Weights of a small transformer language model.
Size: 14 layers, width 512, MLP 1344 SwiGLU.
Architecture: untied embeddings, capped logits.
Each number is 500 + 25 x the weight over the matrix's rms, rounded and kept within 0 to 999. Layers, rows and columns count from 0. Numbers have three digits each.

# layer 2 MLP gate, 1344x512, rms 0.041, rows 1101-1134, columns 320-383
510497492542505508469526552501510493473521515504499516499479473490533471503510504521519484468460546529480516503499476500525510498487473470545525516511569518499443485486518501486474516542498485
485512454504503500498469513451513512531535544483502506498492499502490442522515521504452484519491475510485509499495559498537496507497490468489491542521533495510450470506509459538514509477495470
496505446488506490531520507507494472504526499518473519483463509483532499521436514516506488488475524470502521490527524528537452495491524522514539569492530459545506525497473471519467497463462466
487482466512571489511501530482532518504520507434465537511531553473527517490534472503505474509504498457550485484506505511444461532495503551509485510518472470502504510537488517489515458478497521
503546544467488546465525530528520532493520483534428539511526476486556476470489463512517484483456503487524533489504496503521481479505493488515521512521495492516548544487494520476550460512508483
512515461480505518546462492462527518458507503494502490466549510523519475518461516512520497470475538481514491481506537443514501532526535529489490514490498536519510484466518511471516475468477510
482509467456531493471448495460526549483494494516458499477489489484526495505504506535541460504492529498489499497498450491517483524464541504478507533519526491509496490488478474498513507530464522
487482491556531524524546516517522524499499485531497462513547487493553496520485470555522455512482479500544516474507497459482515481552482486476499525486479495511529490485442548513546462521515502
520509526533494503471499495465466490544471501509476528458536486468479517444592479490482517505474513494549517503489518516466449510492478508498496446514483560475513534494509464522466474529513496
542476497466498501510513486451515434520555507522477495578511532496481537480474468498504491483562495497518466528509509503499501511507526501495507454521550525505475506518508514506568485508440488
517511478519497493540553551453544463519489478523487494513515489504440484465476508454542463502491480506477483503539437513462496493460458498489504519498528527507444510520536483507472495509484511
498500498501513499488508520477510452503509502524470458511448545521488511524502495534529475497495513546475473470545491512452501483489462498523485554516490503517506486440507507448504455481481489
491485493499495545462526534455504522463521535527504548531518477483488503457495523504517474516547508501502500510475499474500517516511517450522529464511519535499516484483510557502482505486507464
449473497544500474471532502495504527474550483490478475446481481515521507484479495521511474465460535509485498473530465467478501442503513487511500479498520481515517451519537486471477495514475481
524509483470470489486496527493528463549474483504498509498515512474469479499471514494531480511462545471484492517473507504496511516496538538429497461513515514477537480555558471522501486514491549
467500492509500531509519511457502546520473517519473497468492545493545537484482492511548496472494502512503506450564488459528511497518487516522543521470480491514505535511479541458537483550475491
494527518513461468520482527484484507496504507508529452498461456504565471489468496516498472490493488507517429446486512462498458534462529507457554498504511526482501511487533486502493492504471480
496485519491528484535529518499472499534494522514466519419499482525484526479472460524504470448477488487510491532505514503516526501470494477522500496491536497500482520478503519452461458497495482
503523495486515507508500535467500509487490514514495559546477534501503524507482501511541472528493452472545489532496461551490502509498467504496486527483491471471498497495498519508480502515508511
470497503494512466515475549486525511439496509524473505511501510493508514482524497492488470493488478485450539449521529526498511500508505483496512540513539503505524502478500481476495488467464488
517489539472471447525463518456468488508484511525483470476536544504495507538504482538505500521480488547475509498509488500528470510498534496478544516494461525507496476513498534512502497469501516
488505513490485495502502524514498518506539531485457503488463490471502480522497443544495481511458530509508496531496521530500465514491488502498510493525483500545482540508533513514505422477511515
484513463519509513463492505459509490538558515513521497509481521517510508503478499530561481511491491477477544534483469470538503532485478488460492503512523473455513485538516483517503491526503501
531567502462513481529516541524489565519503512496450551508493501503539493506512508483528490457444510501519500476468534479507522547522453478499490513494510464469443484480551496522495483518530503
502465513481499506491536534484487454474529488518467497520497463467508509474471479507477508496484485462542535544526454519551513482496496477485504465488498502520493491524486469494478497512473495
517503506482470461511475484496535521538473512496480480559512460497505495495556553501505472501436547458502501547464476510492529509509508479512498495474459533516467521474539483511527486526500436
486501496511560505507491505487499516460481469535539482521523466469535518498482521515548485496485506494508501488491475441513532517499542443525509561480494484471498542520475549467547523492478507
502469470483520463507528502511462483490495466503496478490516484490474492480518550505515455449506511502498459499484496444519471523515492538492506488506493485490472564486493514508526561463515443
514469482490501497487461501466511497538481499467475468530491518509508510521478474476490499511467509495480484447546485519468501549450516518499499464507505548501510512504511446535528498498483516
458483507471459527518511498492523495465549517508457483477523515467494517477456492528518486457461456493529485484486444513488519533494517483515527508494519478542518465488495507462471456510477475
482476487493494510485500503491533500503488533506517531480478496528504491538478510537532466485472514506456523504484531487518440558490516516465503555503518457532478527498509516510473519499481468
488493486483472473507500515517500472501487486520431463489477493510511506497492511512459471524499464475558510495487525507458540495516490483503486495482489504511499478504522543512499482509496478
491518490516507504499542535489520537550503536497499503452511493473521484566507469524472477497528471532434496504481528469472476497438504487482529521492521499443517501517506525498485538519522489
507492526486488512486501490485498509530496525541488519504546479502531518469528476540541488474450483508522472495532516510483523522541470501489463455502475462477496487489502492506506466479521524
# layer 2 MLP up, 1344x512, rms 0.0379, rows 1101-1133, columns 320-383
539524501523466504494480508487489498522470526505459503496508507488490479502488504505525482496502537485472507459472517497513481547450541524513524511504505460488476497541541534519524523562516549
490493511560488493511487510487474526512512499497474512484483467513477500508488549463458534494484460514482522530498531545481445487505458482541490476493526484440483512518480463545515508445494467
497476498501474528550484503511499495464538524496504480498489483508479490511485537495501509500486531485482494577565487491480516522530523556489510506492473487489504482507508515474511504496476498
487511468504484465508472491470505477515516470446473503509505507547510515527506503461516457482526456525495477474489504520552501491506525518502504528481472488516525502536499482523520530468457527
528494500483487546481451501539478526555548471510483533543506483486495527525481457465515516531464470513509448472484475499466463492445513458507524529520526475484522503525489554506521510549526464
516514499487519546504480475503525496534479496520472468509467497488508497472487465564506486509507445492517512512502515531494489523490484482535509519472492449546507436524460540451498509489524460
493495503493520507517530538482517493454540539476506503490564495486527488509472470505477498521460503498465519509516470512485486499504476494473484459484442513498527521500553522488449486487488494
486530477496486465518496485533531533513423545495499479498507499504487474479509496494535471493493494506486483510479487477478507478502499485464523493474524494478461485513531496492461491464488481
497533515475529518517488486475484495455521513499490518485504473500513497486493490478491514478513529530522529486490450479510478487513466486493497483463457505462506518508472434506474501552510495
499485484511532523535531501503487515466511463470525506492495489486501517506488566503525496447523453551545504491493500523465465542459486482465533463555505503525529495480523509547497471498479502
485518439500538448559477497480482521483478471451524532527473503474491468484523442521487487523520488530504463495480527506481479493483435518489486507502459502493469492504481501457458473465500528
473511477505478496523457533481487523544483521459497467497515572504546502522451483479515540483496499460532488520514472517492514483483576505476469516498491511499495520520511532559515459517491483
484466497485524460503519506483505479491438499500493481490503471515442505481476477499552479505491496544536512522508499503538518489507494502467496502496519467493493494503491496514506490493482470
520498521478477467524501456474502506461480488534448526496500496545492458524509440493494528474490445516522514517488499483458472481494469501490486514452528470489452534519476535502475478480482478
538485476527512573483515489475521506479448497482482517492504509507473491431496482466503504477511547471442510503505487524495526505523488506465476513488483537510499518499514516498481442473491517
530515489499515522516494482495483516489494542530491498493475462462514486476535500500499503506523527549479477514540490495516472506522523463502509471505505506505499514520470503468556534546492460
481500496483480507462510493455460516491486491507507468524482501528514463490498520489516511512516515508465525512521504494524500473491481495480505498490459515523501475456522523490456511476514501
474469544539513464472479497529510513514507517495481510480540538505516459528476489466533525533507474521512495504484487505518489489488475474504520490497531506468499494517526479475518527502486499
508513499505533509518478534466495499487504471515489449471523537484492435544529494476530491474543482546496493466517549480469489527503512494536539465530510497500504496515499493498497518466466519
528473477504513530515546551514486484516485472470507513506522511484444505517521475483487478508518475521535522490520513540480466504540526564531496548503525527488445478490536481507482497534482496
519486493491484484500453478480495488511524505515482459493506530487449523497517500508495501535499492527486531499559513475491480527456497466503483512457510489498516509485507494484497472478488497
470488502491479510446503481512469489527472509511504493528479492498489442490504514516470505474485532480521500505529473501510527492517481531477481474490511487527489509480474506498512465473503470
488444507517493501516532512557518503492517486546509484514476529516514480520515500501446491455537488552511502519466514500531495491493519504514526473492479452538524515521528467498444507501515520
482520545526490478508494460487461497453489481487468535507511525499521503473535525529504521504507516516514477521493461514479472480513583474558520500519465459501527486487550546495486465481472524
525520525537470520531464502480523507520460507467479535494460511480517487521543491487491476459500512469504499511548507517463502513513511506491465504514520467497516488466485513525490473508521536
499512519478479558515535510438485537465527476516496457439463474511533549518500484506529480493503510529542511490500520533478540448469511472456504515495538513518519479485530472507465451511518507
464492499486475526510482509490524478482546480537525496509505483513537483494497494493513495515536469478462545501441507444494494529502537485480518477532480503505501537524506511487505511481494516
538478519522449484490436534502501518537454515488475541484503491500475478515479516499490505530502518532525507521498493476522517487499491455485465452470530497512510518506507536517483497549479489
489470500540531474474518482488470522509516476565491459512499511519509456508500475518526473484520491497465436451490484522530512495465508513519540498492552485494521517495505455507486475542519503
471482467475495481511538517485464514481487504518497528496500491562484502439517511504479495500506488495517477476538472530484486530532487545473440550460478455486490466475489478515511490460485499
499495485540497498458519482502492505509529502512499523495512478500520467498484461499515498489515472505527498507502472467502562469506499478496533513470474505511481509515523485493510472514513525
483509497501536508532549501504485521498493520500476494524481484510487500470514518471511490497477538533527500498520524513498498518497498487507484501519450441501512518462505494459496493518514507
532488548500434545514496465532494469471522481522513493534495517496493510471491495520521497514478501458490517503542510516501511467487474520536499506489507482503480549502491468478473457484486478
# layer 2 MLP down (transposed), 1344x512, rms 0.0354, rows 1101-1133, columns 320-383
486539484481473509501451518543544531478516516542518496479458531520520472535469502496461451512480467535529447487500506536448485511514514529460516522521519440484497514517451484487537520536459496
494505530476490470520520517535503488486529484482516468502491511500450551488527498503470575517544480495457511528475532501506511489489471430527507524475506509480509502526546523539476524483557522
498487467536516503490499471493500535471556479481521493471510537557522469511511526556480488491470544473531475512463497501464504509496470482489475482493479487521470474498486491514510470494504512
495443465494531489516499484479482494498466469494503505499508510498517547514518486511521451480513517525467511482479496509484496500471506489498497500503470496499512486493488489451519527523475518
517517500499518488491528517461505525515506520465504494474513472521478490506519497532510545544472511462505452493480494464525496502443478493443493500506532523508493519501517485481473510539514468
496487521560504510487534513520506529497505529521496516492481470546564477494533517453531468470501450496509477505503500455481485469524507522464450525477489496507521476506523481499532528524505491
523491477494481519531446549550502455498503511481494502502503482483489496476486474502485496575502462466517488517534498497461488489512486512515482491515532491509482494511513519435524426478487471
500494549478497492487482482525497520503542539526478511500494525491443515508508521464485513461500544482515482537483504525513462529468513463524504490503513487522488534506567486500479499481498496
452509472528483497509492477530502523533514524541483517494526491521489477473482465496531492456460495483526540472543471539443498488493496519510516475500475524470497492499542453489475493523520579
529497448494525474519496500500476482509526464495479473503483506498473522515473519521443499520510506518480494550488488538463532542522499477532486443503459471504505517459544533498505510478504490
458520487543475491485450485483513480490512474464525475497517485472489470488470490508519487523537514520457499509459483535533483513481519473473461473490494532492443499529485591535492502503487471
484499518484515518471498529492453456511504481507441490503518484476510512472514526521504531545505522439556483494538524525489503479502480501545509538456521491469535492535505503533499504525518563
455513529502485491511526447477506525534496453540517532473497524518480506481533528468472555498487489522487503489518533525529509490533472519496499535475506543541491475505528472460518485465465507
490499494487459495507490505530497520478541499469474487504506500449531493531470515532468465478468488518509503539512527517501480497498494486486496494531519499543457468464506496484546536501496563
499498558531498517484463539472510478509505474477472568472479514483559492490502505496481478491526468467510482503452492507515485565530477543509489541505485517519530534524527480479492475533503539
453516520500518491491506477506522492523485514514484552532483512484459509526524533545479519491481510502546512485531508487505519478508523502494507494545506516487502501487497496561505500532485502
493492521511489502533502542511532504560519483487474479557524506492486515505518526526496503519527516504491507524511510506477459484533454499538501502479497514550503495448517510536493476494505526
477507543483487501526510459510481467517516480541493482445508525483533488511489529484508553498493462482507480494480531479516495487504513484537528475523521514511489493534518476509495540512502557
515541492438533472502475502484461503498508509485495550512484541525475475499507493523521495517502456483535492526469492520492494500473453500515468518496524474469485505495537476458524511502505503
587514485552525532458495523510502503511483519499508487537493486504477569491478527519474519470523516521566482543442454537507478522492531516448521512483485508508505469480530519522463502533468506
518513496518515528526501497462530532496503456491507473517524518527517478477509517522484478475504503528526498499449512498480503480454523498489502490505457505509500485474491504548480460523524496
515502480528466494475451520462427487515502511518478499492545528501490499498463491522505532522460499470501509513542504497526474512516466546477504447517506543546521479504438484476512503468478486
490495530479496470505499482521498535521482482523449532525502513486507477498463514457474529489537455522535512534456502524482494520452440538465495485495461505493482532516517501469420471501510478
491464477549504499474488506501551486478450516491467455493513486491527535485559456504483529530500467496498515491497531499486507504489516501486479540460496443496442506530527514507538521503478468
481475533520504490530519480461506489485500519471554471493507497455534530494517449493513479547452515495479451548513480482544513495522486499513514504512514530502448499523497489512474515501499472
470474482478509494554457523521543504477487498526522495489495496479508491499567506485511485507513519499493488506520478492519518479513482489510482484454515450546492490500532538517500497510500463
559505471507482506506514498522504518533519470541533501529483498530506466517498507527524512478482491553468477506498483454538486493502480500489503532477496508540492478535463488496494492471497468
543478495481485511469475482514504501566473525454465528479502523511501490524459495483520518529521526499504518508527536441548517505467511488511492501484496481541519497526522502498460488534519486
499481474498509517505492502472476473538489523534530464528515497473510516538501486502583503528463478453454463504499496543516506479443521524493500487500524488504497530514503464503539493527557510
530519481459518468524492483489492506500526489501455480545477491538514534538487460541522451461547538545512536575508494491492508481497470519476481512533548512560487485506520520450526476528514508
508542512522517499464543483474483488507511504527475509480513471493502499464487498484556459461511491510531515483507551471495520501462487480514525485519482534504536492488535477497531512491506511
535511534499500527513512455485491521476502522474548540514534464484557510520483483483543472485477537517494480459505506508492514479500494498470521517516539509502498511535488497500504500524512485
517501469519483540500501507481558552477480465493515470475506444458501508469488443529473494503477483464478491500495492423421516510453526495495498531489466479467458496532504504520508562519491520